{
  "n_head": 2,
  "norm_eps": 1e-05,
  "tie_embeddings": false,
  "z_loss": 1e-05,
  "train_tokens": 188300000
}
Each number is 128 + 32 x the weight over its row's rms, rounded and kept within 0 to 255. Layers, rows and columns count from 0. Numbers have three digits each. The size before them is the row's rms in percent of the matrix's.

# layer 5 attention query, 128x160, rms 0.182, rows 84-127, columns 80-159
084:149155166130163131137142134164142144171140077148123078174140124121131100079119154142105111109136135090111179115080113102075137167108143160063080164094089154171139095103152207124103114176122139125124109152101138099096111141084139112167069144
085:127070099096224129157109109095149209131173102119153136092157054115091046102109132158146120136121142114087127125085143151134181124105158171063120081146136105146161111135131079171172128139128086137085187188077131206135115114090121112120158090
092:184153133181098102131080072102117103158134112111083051139148091133136131096088112160188096142101131156168134107193139165128178086075224160203124113093100111102090142117069144156173133152121105136163160196092163172119086155113100098131125161
080:084098164094086141141062068130123102123128143104056138174140164133055127104098108121112150119109076141160200075138176128151113144156110119122107119082100097177100082115139089123157111125148151182165176146152120129100188107142127187116095089
083:128170173120141159146102142162095141127105192107139136073177134145072150081135186106054150128176109093124117131079120137138095125125105154146104141150122125059072171105106085101190083164116145109131100158149125184124117161143088148117130191
101:121143112084117158088169084176088185076071152154186149069157151128146148059147108117115137108110123108121142082215132160066115102122083176182180164187123148090094108130148167114076105121110115078151128154109126100147127090163183087114105099
087:182128095154184134102180155139184150136143112096176117107058185153142074140132148158095144129140109149106157133189144117087152176136114085114121114122145061112074093100122091168112070155097109127119159145093125099150111217146085150105147127
080:079094107136117048150109120122132117128137120082142123145130111118073072128122104116145135134127105134202086133170105163158143137170126143084169143142082131181148133111091092133189177122122166140165108124125150217127053152105128119085095152
095:149131154164129150107155121092125124111105157098139120055142093160118057125089126088174171131137094076122119158103170086138102167133150153146115090161079156100105077177113103091157107131104180100058063166112171151167184128081092077166047120
089:088147130145065149100062045081116102170140094105107141174184110126138107081122130141127129111143081120081164119144098127178131119133106149126159095130202146173128149158104127132089112119150132127154140093123180167129153140129147055179150170
086:109111178139115137137062105139147142185195165152154142149061125146199117048083164129098161112167103158163142186129127154099082092139095134089123098124094160069116113143163123109144081172138070073151152125204168156128172165135125154128129167
090:138162087145159103145110128155159085147173118157105101137170072149128118193083136166121135142094151139125129144127095065128146081116119124174130109183128145161140116103101132125064114117111157102108110200132138091145166143131109161045104138
130:152147133104114157119178131177098121140126148142108088124142063091162086155157185174127149110117158117112214184198190155139131123123193159124145133085097086122132087152139145166112145096192144111125106189180125159153087110126152081135146166
094:131104103160137086185059132121132151136125126099129159116121145150072141111087149131098119084103104126099060079113100097153115142107080157105121113086171129143096137118105108137124119206075101160116115120102084053120171169180172158099121121
082:182103147147118116134101097163154138165135088135058125115153148195148090107102124127157135124133107135126084058118111105158166064134103115135083165148152131127102168106135156140161122170095107167110160136086134101184152169143129097134108103
087:150163039128115138115089068194163132160112174147113130178142110113124114154128111093118108133137085148145092132164104120153085071123159141113113161191159133133111083156154136098177117142175091107135144111149115118159117105115101048139131121
093:168159157103146117144137107129151122122073090112161095093128213126113162116098072126109113137155110153106155092123107084131107071143093213149127141110160146131120141173173092108080120090133077167161118112150119159159165092170151114092136135
090:161080144120138117172122065123101137144117212138109081127166130144127094106114140088165183186121148068167115083160123091102138090174145170125150183153116188115145118152193140142173134142140095112159156193146119063156145147142139095166077124
079:177145119139218081143133129145114059131194142097085143120116160159131095106157118136178156186103133163130125149168136108147138140066089086125182087120108149167109120131119132170127133051156123113143133169109098082141109112139167127145159064
087:076165090198117184177122090090101124117110138152115174115131089096122161091113149078124165078183138137060081136100121140126118137153096153142095104097090100115155132161153202117088102187105113133180128123076146080134124097109127210129140099
081:149114186128125149150113116091140109186116135126102028112115198140223152159145103132130091151116071105116092164102181144125162136135182121162155090114120168098157091093114051159049148073171116123086144117101121156141157110143112101130164109
074:112114111149137111106130135118106082145128123168190209133141140127161096132134051109147181082118135113121185106097092148141099141134165140105160122061107098107119166087158136136137135139172086074130139121167120134195139122097030064135164170
089:167125100151117142156107175167121088130129141172168110158146127079154085130135093136116141109123170151174163122195144105087091184112089166116148158125132123069123172109152127188113127085171158157139107212175114106123193145148127141161154151
088:155094133126086142103114128107154138119104196158079126090082078135107204157130169134094126110187098151103111113178099097135151159070110119208065158122131082095149088139127101136178117155066105138148142100137151122113096089161136079099113125
088:113164153090121143141120103109122200123116092178119131126152133172156075060169098141120069157134137094096116127077145156106108129084112137095129178104169105162119182131125106136118083132141110137155133132117103158089159119126058140110150114
087:082098144132128098116094205122115119196120115159138156149107107148096101168151142121085091105108140128140142176165131087155151058133084097121100124100099158124171093136180105150185122155085139082097164106085145063087043118094156130117130093
079:139087161106126132174164176118090151149091164102110099097112067111117099149116149055109109088131101102108059080119076165129121157137151146110114123105106195098121154105116082090166144125105128136180158115179185176127107196117090136170164174
083:169132143130170168115150178083117141136186076106158138147153185172112113104093130033125104170118191048119135038167100094176141093106162055141111168136132150092123106230140146114104119127115130127078138127141080104119067116155140130083170134
083:119109112176108145122104132129145158115107091131148085148105117124084162159123128090106111102145097147138090119172139109133078136156096091073208135115145157169152091063107163164134090139140130163198105119130101146050069128158143129100090131
093:159193118118153114088146115129121175133133127178071163112077096081135128157140171151122131154072130179124148147074170142127138179099154103114147131133156184124108211124149118128124115105138145150117117112170100160108097163127091127119113113
081:170137136146122105159089130135115183102105094087042105157147133117112169091158098109102122175095174118126149097087140135153158087149115083137109142127134131175132157179098199146161124125126088159114178194157057183130080108143167066111148157
080:117095115070135098121134065118061036153144130118172182132121168114140123114130127106118108141148091121105123145113186131096138058176119144117236131169095177129128080138180125118124146162117205175144139082147085132099125129140096197159142104
080:127153151066090134099099196143105144160103159131103116108121159074194101082151148151149107056134118072116165168172080157121188235147172118175109125109120091123121116127115139079137185112125144081127108108153061101136109174134146117087088098
093:140131124139111108139195102087125108117184131178097045099145120127095138107196092146151129097083149122133145110127138093115112130135148118203115122154157112097151090204145154183132124197084154139152135180146159094051100139100104105114147147
083:057136048159153097121119151180141165143072135151142131146118212135109103146134128155109109123065130105198136162093157236145138124149162142095114089153122124103134083159135138163121157109168101131140072157066127177169160132080094118110089125
082:104096113143117065166107140101167157132189142121178162174156137088122176105090128165126124143168116163136069088164096118097150111120112130079149170106141153126123220123123099116127157171187096163115133148119140092159119185104134163125113114
095:126178153146121139139109102111101115135070163089112120156144142132138128188117146161146145128138157094089129094211073120040152115161098131206171121142158087172099098087132120114087155068178175069099147106169148157141189131140167172127095162
090:092120090213131127093100143120099115128133159090171129107154113125188065083065110074179105081114124115116124160168105151207132127087126126123124095149086104114137154142112152135066130138164080119102140033108136165141152107141165143095113169
101:126145122131074201129098146147118188114130152164114130147163108088076076165182188115144122136147201154135137116176151147116130162072154160135094141098152082125076138169129066149122084167168089163126136110110139122085087090111127089177125121
093:128128154139129118100102115098084120105145155118109112168143156150064058164107165153086151091169169116108133095119116129099074143182026164131116125122077187107169105134163074246117129115106121127114121132116144135114166138142171101143110106
091:153093102131108130124132108173126105083133089102127116126121110071098160095110083120086193146134103080145132159117106180085160091138138132156114141110131135102131110126116147097165177181136082075127120115148129142167104097101112105114117145
086:117109107198135071092092139119164138119073092127064169057138130194132171112127119128154108121125135115159197195078139127131118124149133151128085193147152116121123133087142161126082153148092145183185151121128117110106121082163156094149072138
085:124041117075067160114121076117080158125093141126163074157090112126152157100206094107164129161121157093101118155142059128098090103114137156099106090061102105130116104162146156139069092122124136113084159177147107137092120084038175131127180074
089:149102160123137126131104139097119121133135122174120170098124106151087099152098185113150088094081180129194176168051108161101160153094087167090164113127090127122116106094164117141142084148191146140163176110175171147116111178132135113153089115
# layer 5 attention key, 128x160, rms 0.186, rows 84-127, columns 80-159
096:045126158069141142131107110116173061111120115086144120154100100142173105135177082119114084152152113130107115150166092071110094176129100170137186133180113101169131124111156101115131146089107086078140171150182163114059202152161136188110162118
083:158161155116120074136127039130135095164091144118195145102116151146118121084127128142121109137070061107169190102140193116149107170114126165171132112156142116116149115108125186111113127102149190083110113138187145148128132093181106131117080168
085:123095190099174112131129136150107101194111075105113156076101130136077106093120128147078114109152104160154124131071100165124110158059150104114163139147105150087150125154171131121140159184106110173064127114118085108163156094170144138170078144
086:170121102134180093094132122110080116101144108094093135101105094185169144126146099120122116090148163179116130131180184113127131117156166166168096077097129129145124133182068179134101127159103100153126151165113166083137136137103143090106116125
091:126166154113148087177142122109134133145151117126107100121110108117100103106102150141255168183109124155109139148153169058142105128099177097162152148090136142128188106099123147110100129108170143151127120138123095168051136126130137070141164146
104:136158102180129148151146098167121110164151150125049084142139184133094162138124102065178074150186145099159127085066150123141107137127152080136166089102128118065106109104131137119188152137099095156068126134155117159115106169151113142222152110
087:216160164097157128150113134149131161158123183141131120059163126126110101088097117058150093143119120097101120157140138085123061124124149163120120128154138181155126156107138112119171123106125199128112065084130125151134130058171136102189064117
082:162123135087139117087137134123150173099109032152104129117184097111116192201145193190091113134102113154132105188179130114119132167152128112194110133141163091099072136091158118087118177136132103080093100109131125080111160174073146074163070153
092:122163145101138069167136145096107193140136105136079141140075123110147119122151140158141125114105118163058079131107162147111105156123105101124173179052093063146148152078120097092088098097142116113148132099163082125110137146155059097118098118
083:190150117091089135131142144127172155164139105149107155170106088125094152139148049085140147124193161152115135105121151119126180112092123089159141115105098138146207129093169151093075154182110188104031071164089126073150201113115107123076103145
088:132175101111123097122111104155058109093089078093139100141157109145141131175112123106154136113142142151096157122109100101148172153159098147130144107140160069175138120038165103087113137100115185175123186107125085137190113025100110046119123075
094:091136193114170100103133113133090135098156178196166094115082100117187142165120125135114191147110091160100136141143152134131100150119033112081144156141072163133134091161145129092132183101124129109175127188143133144106117092144100132143110142
075:153130072151070129147138073144084114144171174072169067138122129070127129136134194091168073131125156134158163132112137117154144097101151108092112052134130129144147078124123127148075125122151145124170155096120095153087139075184112166153151195
066:156115091159172113094045153165124082111118131148138089100102146169178132124066140123154152188163146091124129142119074124072077135130095138137140143154113153127111161139166068134122165090138129069108186090123132160124142082088111154117105040
069:138118128156114131103142138126141156087131114090162091167149135165100185114194132108166147136180106107148117129139148069116140136098150112217096143093155171150163183104101154105101104120137097229161122086076116175109183123102144122119114117
073:123108103166118165075108110076200106124132122121091131137183153108125186142091137164101149152163153131124102111106069135152093143161147076142183166136113107090170148147075180151056077118097122103156068151164119106085157098101095204162104067
080:081109123066150155129140134107127125142138114133190126088096129066143158058133149116106152146118183180060067071128111112155179094074111147077087103122090193142126092108140144073156114099135143191076150212062141108112124183144077097112163150
086:149131141150086127162104116183135171140118136120131163175166095140143123087132124153145149140157142092126060144075194153156127125157164057077095133177083127096133113138114182210133142113137132131063137137128145189126133154139095165110120062
075:113101200146076137167180102167075135137134131151131110160115140118148089140143149116131147180098134143105150101083134132126169187118190113115115107097042123146105160152135130076200119130152142171124077162186146101159077183134125103154091168
087:116132195087118092080101136088121125105134162135104091122086128149149129179167079125160092090124133092149164107128090153141116095165128113102095113122222161174152154182137119083153116112154156059075103072106085137090102154126137095169149139
087:102095118134187121077096112167123129066159127105157130118165112092141094110106159164064152171137142048115132132089136169066198145159115133117179103130092118135105109143129155176102124120111125102129121156144134138183122118141070115109117123
079:131059138066150148074104094087178107198150103143157129119168133171083183056184097087148123157153130118106179189145102150145120143161071135204179095105096127131162172093124116080142127154122165133146170123134139187131083079155115164164117123
089:104105074113154203137141155176109121105119127111151166079093119143151052100140148126095079148133112113139090072107148123100087090153076153157156178068120110127166119150172127122132098124085154142189176202124112186144173188103115080067112088
086:120158094062131146126139178146193076153105142111154087146204225159077125164068108129138148106125126103147128122124133151079161166166082133085168138108123118149125096144107177155105064138158137242139122090072134086133107078168116146145144137
081:150149136139148101190123153176096111153152137125130111138115106130111127110114126092174142046161150198112175158134177129097127124138131145160096133117172101110177169154138161096103143148116172150097159200131103188114156125111162125117106155
090:124087138130137142071178131120132079068109145102157096125147128120116154164119108108136165103062091107155159146143138126046123114178127141103092155161174119103131134128132166076110173104172119069153161059113185192137122104114126127209136144
088:133151096137088111142120072081206151091123121191158078124056146101092073173130176225132137146058174136154113129102184099142092132064182113140126154121142175184112163135140176185130138135146087170116121143135151142103125112096126141141151139
085:173158143112104161151149086122123074187120143163106177106107113077120157066110127118138118085129162078184138116054125131131167152090110140097144126115166179121102141121143149186153103099154166091129089101142113157125161155150164111173141107
078:097102094131142122112153139184156183112103102161131174121122126173142141108121115132118135170109224094095171138066115167117112176157164226083075132177158189148109152165152133153067134116082083069115173125124140102121157146104105065146133146
091:115110173134084181160123125143112116148122190065144077177163119124150080076124209069120125152142137170111095112114096153120091101149145150144142112099153141148111141130167174120094101181145091121085107156086166140181119136145123147102068097
082:143111169105120117190133116136094142123140155074132156147167137120164108146093092128131149138119203175171113165098097117154144155127174125102136123214177143126155171152163110117129147127152138044122162145100156138104129140079091094126065086
087:097109177122089136117116115094124129091085079115108146142121131139079170108083096121131160159143107122150152132131161167083108190144093169159093126079183148103078114122090135098153152162046134137102067141093135096198121149087138150177177193
082:199122131183135171179144146081194077146164101179167200134141147135082102153074138118125152125131137130093109136092132069115202073114070140063107143081178106189110134132122167137154145131081132097133131149085142148126135140141119161077093088
098:165122205127093077100079095168175094101161124164137156169116064118135143084099120139125122122151134184164109126162085120121092128143067140131110162101104168087075081129152138150137158158099159222097145101091132163084195121192130104142079149
086:192121148153140151179118100098131135203145131174097136169137113147172084128124147139124082124140109159082102079134099161114136109112123124167100122196137078151121162165101143091170103098101147152111123124142124057116083125075063122208090135
093:173146108163137135094173184163064100140107122117132187126138063125122090148146122146124142089144080150140191099143179099227092139167147121155092110154142133153163135110133163142181105122114097067132158140181145171128117132108106097096110125
086:143127120093107109115086106089093080147134158067138104105116071100149126161102096100107115144121129179161122140116134073098160113103116115121127132167101152084121088158102170170120115152079149170191080153132107113145116198128124139084134043
090:180108093105134195131124167131145160143093132138075126173098107138140159131140137147093146103111123082103139130112124101113230108116102115135109180147210133143116079156102092079098186072119128060112146170151128183130151175118113150105158071
105:141136135148122127148140159151138128138139104105127168103064109157149126100123103072109106131131078117102099092108123106170133110109100167132089151148144134151165194142192172112170096130080098130190122116103135133105161187105135172109108122
091:154156116074123132172136146151121162100150103087130147111094067110177160107164087107193155117066129114176091134155141105108157160172151142114176152069126117190104119138129167131188128170078120130149157156153144131090136121096099127152163079
091:104142137101154164108171146093108099133103123121122141056141078121091159069116061081198141096131153179155072157119096142165145163121084088115167135161195129151184138130134149093075082147125134100125193093161150097139148157096111170190115121
092:138164121080121124080166076155097154215107152130142109133163145148137088154125148159084149177126106143087177095157162163094110130124128159122168150148129101063084095133158136110128139093211125138043151159080129133110120110149103204137138136
087:142118091095180147190117090071156083066102085138175120131134147161096112143087097152078139101126177110130080087134108075108130161111084151161099111186137113099165090134112125116155148142136134127138156168171119075150129103155112158192118042
087:097155088091118073129161131149116156121112169198138134135127189143184107166092142135094148157076125143054116093109077104092085138170153090123124139118137119108144114125109145058157141143121145074098129134093167109123153124151132140126152118
# layer 5 attention value, 128x160, rms 0.206, rows 64-106, columns 80-159
083:097189091117123145102110110223128168163161107131139122105151177144153129110123158147141071085177112133099100084164103082109063119121147137139109136138148146103104114149108131157144158104081123181134113126111120100079134170133128144074125135
085:163122081134159110063198138142144106129105136141138111139143156131112138110062107125063090148105176176086131128177119169123196108157114152091117107140092089109100099126193114078119103118141153140111130059127078113027148133156098128136121082
087:139149109131136123085111117055160114114125083128106139111149108152117150078137101106079104140183125152208110097104092091113157090101093102111096115122127143117119093157128134087132117143132193123156087154169212147175138144124182123151132153
088:143181115081125117128062133141184165094108121080159106134114095174142158152109187109166108146121093174192154085114084151117150154123123128114087158145155204112141127118147088103189117074126141122110142134131136223203146162128184158155132110
101:104119130105136116115077109119147144111128178121093159097138166157133087081139167092174193145165098103114082169110112096141077144160143077127128093080093108063140149118098088152102121107125117148182060154106192188062096157154117182163201136
098:092124122121068171149090154140138150089095124171123074147167105146095126098091125155142169128132136115093132140076105170160113126154068108108120094090158144174100094122116125135140120094208085144097161116106136111110126131110118140112135162
092:145159142153174161172134162042116128120167111095130077135117095108087153095093114168108156116101111119185093157128113120123179116112173185147142129157150117145136186098109216156143120101141174141089163060169151128054147125095120080125104076
094:157122175136153063149147161100092129146186159142141156114139107114117161187162126175125156125137108185115097120094144154141135146160107094125174126100099121089114119120110163127089153099150069065088152085108128095118077113119114156117176194
096:120148156205159051114153136093123154140176123090100201105189130137121168139108136135163108154108106196126158131120186118165161083186094173152076163160128184097137128161078166081174156082129076151137093117136116140147090154124097143115127151
088:121125103089135184111135149217138161144115087136155132142139077171146183199190161141124127135126159181098120166127157171107102169133075107151101157117143145141129187103124136146100128071140124058121141133111154074180106114104094108141165119
100:174064098157147127110153097098108126139111115144169109113117111095127103142154136137140188087179134161120120138065098069140102144113103172166095132071131107075142125121152090146082141150193091094166123103163128124143136165171154132182140182
098:107108101135136074144115108098119175114058157136067148141145128114113073129108166114131160161121099151066130128161186083131150087135127138127149141147089147142064052126090174134153148145125162121161148086156150131097129110146154100131136059
107:184113116139104178132045085158136089093125093165157073109114138134164116142142131162118115128149137079133124169157130070157108143085108094074071192152104213148128156114179157128159136153120143155113118131172133051110104096122092097139125105
090:165139156105139136097148104148098158103122151124157157102135116074072072094098135175129134134158138171086050140119185047150107153124120137114122151123100162186137116109091106048185115185099137176186123118103101176168153101144149112137091093
086:107124131194112139112121130147092119127141162050180176113077122139102073179128055122104176087167139133144068127119087118123125121124094093025134148119097112130144113123153164195045195158122181112089075098146150172156165104146157090152142149
111:076174093149141143103143130223156132121103107141166112171172178137143144154152144115169125080115116155110111153074100148137080100087088088177111122065152126119116158097106106156153085103170178096189157142114119118141114129116084071145179108
099:087129109161109120121120134108108139119224150150106163133151109156146116157176149098128154166113124055123153147124123158129177079118137086102125081167054093165127135143159149158086145143154160088083134153094123107192069131091111144158093098
086:130131082099141139113123122109104100025119081100143113140118036137140062090126151162130182145140119108179083083113098119131126111147147072081131118164136091095069065188165131109138127069122141143167107112130163111109137143125121103163109113
093:147153122168141086043121108138167154150153090087104156099125063133162110111156155111135109127164120088181162095126089129131156177095159145125099147099123124143112194130163138133113150141104103041073116106098110188164110126065204123138108156
100:164083140127136152152132137127115067077122119125152170128108165118155105111075098156068171138167140138118105188146153057122099097158128110176103071175144095147127151144113129132132203094117115113128090077131137126092143124131165136078157169
105:136145121144135066117159138093111125092119115143114135098107059134101143177101110079128147180178057135147158158111178085104152115169087114130147130081124128096138128065088218131126140147136153146175038072107159162116151167164140114117106130
097:140110139144141103171111117138125198124128139140155125131140077164131099116157161202130151113068114099173122170171161121165163146179085120129197142089202155159119100093173156136078181093151078136100128127157141213164144103164097113099115155
087:121117112095120145091140171129142177129062136129148121152073081130162181148087104136099111090079142136108162175159148085139121121123174162129084098160146061089098111164124089146094127116138049073133166120108117084109122090060106093107105153
100:142142139134106103147098148076119123142148101144099113108130144053150099158109155191145166105093180154185137174106114118114127152112159191176133191112130108144142150127075132090159117116169127115097152161133166159139088110089081128094156067
089:062104149156079043168152143184087101133129130117094096159173118087125138172139091102140152144153215159127118111141137052091122128076136153121105131153138170083096089135114123175114115137207100117128112136086127109124164112149136142200162122
096:141176178181109179041128117101139155118153081111095150168085092167120174112143139160156113154085148133133221097161094130090145123127149113166114141137138172123096118143130117126065140068144117100140181185123076094093145111034151119135107150
094:092153151160160183149113168096153182143112124154132068130103126176098165150108121148185095180102131116146092081160146141115129154211160107119150121153111114159111066114130167136125109116151179167159176135117160121131121162146146148108119176
082:126129119170104102136127082111140098151075123081195143120147134076114079120120137136145175178115139142117128141145149148120123110054076115144084112067037123129155060155082071081122142139136145174158125098133183149149170152198111139145113106
098:074124095110077121159075139101117145163111190124139180087142125112114175165118088159141100119124097154106068146101111153124105186130102108084137122145126109210166142143153118134157198200163117103117153124108126173142129138096149098187141141
093:202107124106159075147130159137162109161113100156085120079143113101078127082112148098125106074099177106156128117126089140112135101115146138124149136041132127109176119085088151130137139148113171187096063147105106136109114093136107091043160134
083:189096143062108121135131108147160106105163134165137173117074199119099102097116138121120120118104137112130117140126172123153116120129181156090103129126137118131130141165141106083140127058101090127148130070176126171108125104142109201136107149
085:084090126093121144161122186161094090106137077160151052180163121133075109098126104184152131144119127152087117145079142164079129087134097140167140136123144108100117118057154105124132129113105177128138066145128145108161144168164127110178105091
101:187102109110136170105105158172057135151158132089150108163169171118154071102119139121152159076164202085151117100127116140107125173117123130143047139163159112084116084115145105085150123190141170135097096164176126113130149150145184130150052132
083:157160121144157169133171152154145103103115131146113143154051149120180098113089179116059129183202122130197143129139145090101156169189171101118090160125142173108090139153092105140123170138126059117171143112179163103139079164047120087151131097
079:049139110133109116178151120141096135158078168166081153118107152142147142120158127105128156169182053126068184142173162101096199127143152114059192175101065058112100143154137080170075164130103105076159109137165178136114116148113103127126153148
089:135090164117186106134108144154140165128084108129132092134151177142160122110111148171110203113102116184123163083194096108130149147150061151181150156112124106091089061151124096141134123082158109069162139158117143103113142183140134097135147109
102:228120118117138149145127111150169122140167123076148144158084102121057122134160150142133106106094134097182141131073134101118140107054096142168120091115164158075132173068174154094142147079124198153106076090159134131070127102173135124079092124
090:151174172132152073191137187111089156166119146119079087105089147134082135094126146164211122145160121131162159112172090113125158141120133188150159182091181152116173156120141124126179108105111163120123025118172109144100155146172078164165119148
106:124090074145115190151133128114134092156144169138133165154147157142109114125093101101151100079091094139095102057129093172127130117109132148112104160132113150102074138044140162139125112090144172119123116103098147115127154099176065119089141110
090:126122125161097174111137142158109126151116113150133131137157098159127133111111167129107112176150077116119111112090077141155088175112135133134171049072135147124150128135108057135120153104104144133143113143178108079174109130119051067121080122
094:124165151115149144146138157111112103184194160087118187106150118164070111078168107124102103107156119063141100104128106097161121135109155065089178069107122202122140196118132129132123156075141164147140088164205130165115140127179095152136176148
102:155166174148150130108197137109167123121173087111139153172105076097120083167172112138117094153161107176117086201131123116068132154132110154108132157131149148113176157117127113113121079129101167088204070090180107163150149131131129165145172140
096:132113102125162119120116120105211142099172160103158109149142068106106159085143128098104092120163099152133088101108132162134146052152066120112169095063136114145146128116152131127157158179147152111135125107129147099133106102069121121140077070
# layer 5 attention output (transposed), 128x160, rms 0.194, rows 64-105, columns 80-159
080:162155157117131125150127171135103089187155147032143134122155127119125079112127085111168166152155161150160087139138108079111153085111167136197130135089111118162140172115088112095099116104084153110107141054148128134137141126194179162109114156
084:125101048189154141058104142141087130167146190084112149108154164123141119131149138140074144159144131114105184115206201167134169070176176123115134118115047157089149080189085100179151177141152118158133138128151162123179123145135123111141101123
087:177146123146168101100060145134178158121140130158104070075145084103171122131106212068128067106172174154077106131160133098123198142102085112112099150193102128131140141109165140105100066149160129156129149137179175162122129104147138141135098147
088:155155152153083063097133165128128082172099146149189115131142100178110089071092100094129041103138097113136128108074062208116153134134103126097156129080113147136122110155168124111173101083123111130123119083131119163105127176053157135133138102
093:157138074085093137181065131123155133153100115157114102158149084154177136096118103132157132136097128172148093205183069133101096126058129084124089143068139134121122115085110099163156104164091156117192098098129149143128051167120073110135131119
088:105098157117126080146113096115142126147136073108181119118118112094118103146145115134143178114172137131118148106204088121105118135115076162112096135126090096137109102136165130132066125157111101118053153161039076130098163144137174142144148109
085:073094133115112118161106113141128098164115140137085096189063165113128180119078081166146094161107123129204200120096124184135163097132125144118118092207133173102103100131181181159088102070153159170165128176130115066099140120120108120130121115
089:116149153121095134136093129167100220118137152192117093133074184084130122160128131124122140150065101125169124136124216125116117089149128069080150153127104139074124100089118151152106163141200181142083127115129180140146105159110095168149073137
090:120129127107164107179091124124107147122114124111069128088099065127182137150123142142151180083124101123182072218135219180153096151126141107133220098175097085121112091124131113084113177094160148129082135111141165168180180120133131121120092152
082:182122133127145167096165108160080125075111162167118112125120129156106168151162096147158124171140119110059111125109125143132168103136102132102145131131113145105129241178169127099174168140139117133088142116170090133103122110033021132127154109
092:129108121118129170157119105150089160141113119225075122122108010152139138131104156179156099106102111159101079087099149131127152182095075141129099097136168098116099137144143128148119118200115112123147144120161112132126039129154151147160113121
093:112129104101105160138091133113124164124152112125115102137128144101155152099127099101146135116106170198121173125143106112115115128133164133153150137130196079110042142137118146160098152116129116162132115167106088139073122080169131090086191149
102:122146199175125098127116139112088077101174131120179174134122115122162138120163118095150080099163142103126173162146148144099128134162060114113122158143123164158207141114110150161131081176117096067128160092108128109097135080132149120154197114
085:168146072137163183138123094159104123120141086150197162062109076118141153094124104150144100076116099124108115117187148121100129124186167144150166110146093117156132127188123135118126160171056150163078129160131093091155137073127192117097122182
081:087169144133167112163134138158126184068106150106146125097163168169136156081129078190102088116096112067102160139125166132133171134080069094076075136140162083116137192152070161100175114121093161175183113124139102199090099135155088168152123168
101:200119158157093128076107058180089150159149185070149073159107117076158096107159198124178131103115168175104118080114151118128145113135086091130125085123141111148146177092151136159122104159121126125142184136145115175102114200116137116141111119
091:097149128196086141156180136135142149164145126162134097120150149123129123146134131119126152162127153084070125134129110107090101144073127134139190122130206088086124128111157139120134094099142178148145102152055201174118117174126087167100085068
086:125137090102082094152138126142090092161121111190096165123143061142148151097087121112128126144113088117129162075108162155104160143133131184156124144071102110090093167121134122144137047173091114130166121101157131168113156138166118124122124114
087:176120094054145122119180129097168091108128158173204069137150192168163084147128085109165126168134150130145155131059071148106144094128138142120106132112144155108113113153134135074162117140134138109109141093108115214151124140143154205123138142
091:123145127116185205089187116169079119118057123130138140121102183181166151154137123170055143091152102119146125156134046060156119114131092112095126146124123142132130108150094144175137165141189173126096118143128129055170220104185147129125106157
098:137087107165164140135121166103143131126122066115133116095106165145132163123162141133154131139080121126104103145146124090205116137085112152113070112113151137118106125175115144162090134160118154183105128176129149070144126092186126163118112148
087:069077112093130126128127112152151180093132089131163089157200158153098125085134108137115111113174112127171103145164210198135104107145059130077109154133121066124112141136174113072177102115081132115123100101096099136068101092130176078145145118
083:111148126117129126037157077169130143145146164154100127119169146165171165085157175096133110177035107106049144141137094153097143154160101164129165104124168080123105123123134140116164158135177153066088141120196142082137187087118101120148094126
091:166181109130099183094102145165188109119088129182152142139106131099160096158120138093124109133084167177202155160131157135094154174072109099172146125105113152140094107118134056144130125115161173132092072140064100130130146134148116138126153075
088:148127089120128140106108122163104161122128100131154135149126082133100091117076126173188131147122131103126108122155109157127157210147119079076097128138122203135103175115109156130181182121127110142082103164065149149195072122145113112180131129
086:120144197126122107111130079104113137123097132140137120116145087118114151201110160133197170171172158132151124098095112147080121094045161201200174165122149156089152158133171142092210137128146133096114166125201152128120155141122129131141067138
088:106127125210102119136102138162136098180130101099082087112074165095149190141193111134114125114123179120165119131121147094155108155090163143208134126141119095070139157139160196115066164139131150106128126063142130098161140096047113110088146127
081:133190101159099133116179166186140198087112084138195104109144105127169112107128200114147103153115125129136109101143101140132086096113121133119125151073118095146135146162104097164149158147094091149127132124135171167100081128152150095071139121
089:090163162068116114133173154164159130111063147141096143097114100136158135148144141124148100142093134128123120143170067127089163143095133067129119133150141124143125120099151160083121193110130132128095059114108135107072155109127133201123102147
088:164086060132133164116123141095171095098140116131150103205162169150105107170132149155086156084160176170129130094134135180140126099144116076089062133169093135143143130138130138167128129105136104149092119178073114158108076109157165093121113126
079:160193137126092103126092169171109105167153099144098154100139064107115137095178073166094141119119061146100126166129088144121117144124142137166153134095121118096088103124114133122108124147139122143126140114168134098167177217138205166160090081
082:137113106196087118088130147121068104171133133126057171157149110099042135123108134120139177124124132164083097151130164095092113120144112129128135115115077210140162146115137181161119145151033115153155139179139132094126115136087158101159107119
099:187114066128094183157122149099105155143114122076134130148141118150163108140120117070098109133127141124146158152138202138111112178182118081123075084149059181129129121099143087115132129138058174154173154099132104114102139155107124076179147162
080:138115158131110164132169103080139155186104114177052140153103073135160118100169096161066175187128051138134136138065103103121108211123105106187086111152135106170134104177174156165145138136149138148123124136191111104180189119156124140111131148
077:088124103079134094138127150121153175103101157097075147148135168104140106150144128150106155181085110183130104179096082095107132228124165101101147104125120113116119150164119176123127132146099094164172134213183204139135158137114112142121128144
083:164135130136148127102150122063120146133105203138154157181173091112105081098059133115188111145139110149160096101155178070139181172148137153166136105103087121144100130128115113135153103126178110110227147099146119130142118140113135097134123145
094:153084105131122069148126087146093117158146138138135116159132119116097150105142118184095148123111148132124076124121170183079107043174068151073120166158061169146167129130135175146074106177170148138119149157143116130079124157099220162143108063
090:184145076135116081114063095126140115122096147054108152157112067109113108108103070146171142148135084143140076165153137178107136070086111147161111141127116131181127103127173139153113160108144140109200107131178140127168168162104119093157101125
098:100106155145130132171133136055127088113142167060087134152139133095042180148119105139092105080106164127101087142090174105125158147118173145146151129101105144116124079121100171100190121122150145117114150143101071152089166125094148179170164098
084:118169191099162124114102130138109162096125180103066179191128110117087116130084136167203120136125132124082110081079039096118113161137131105110139125142086175141133133119147130134158117140125139111120082125175167118123202143146150122077114161
086:078156068120099096182189125154175141150158146104144075120101149052119149086099129159160117142174132130175086172136110100101129077131204067084152121095123131168114171108119109150143087125151177158161080115132116132130126130146121137205163096
090:158122165058136137153117110148129109144095086173101092118136176111125106068121070154079140144089132150137140105116192160154114105153092136137140118103154217146132171152175107152193139096109097132165110150193121166143128130114108152084176172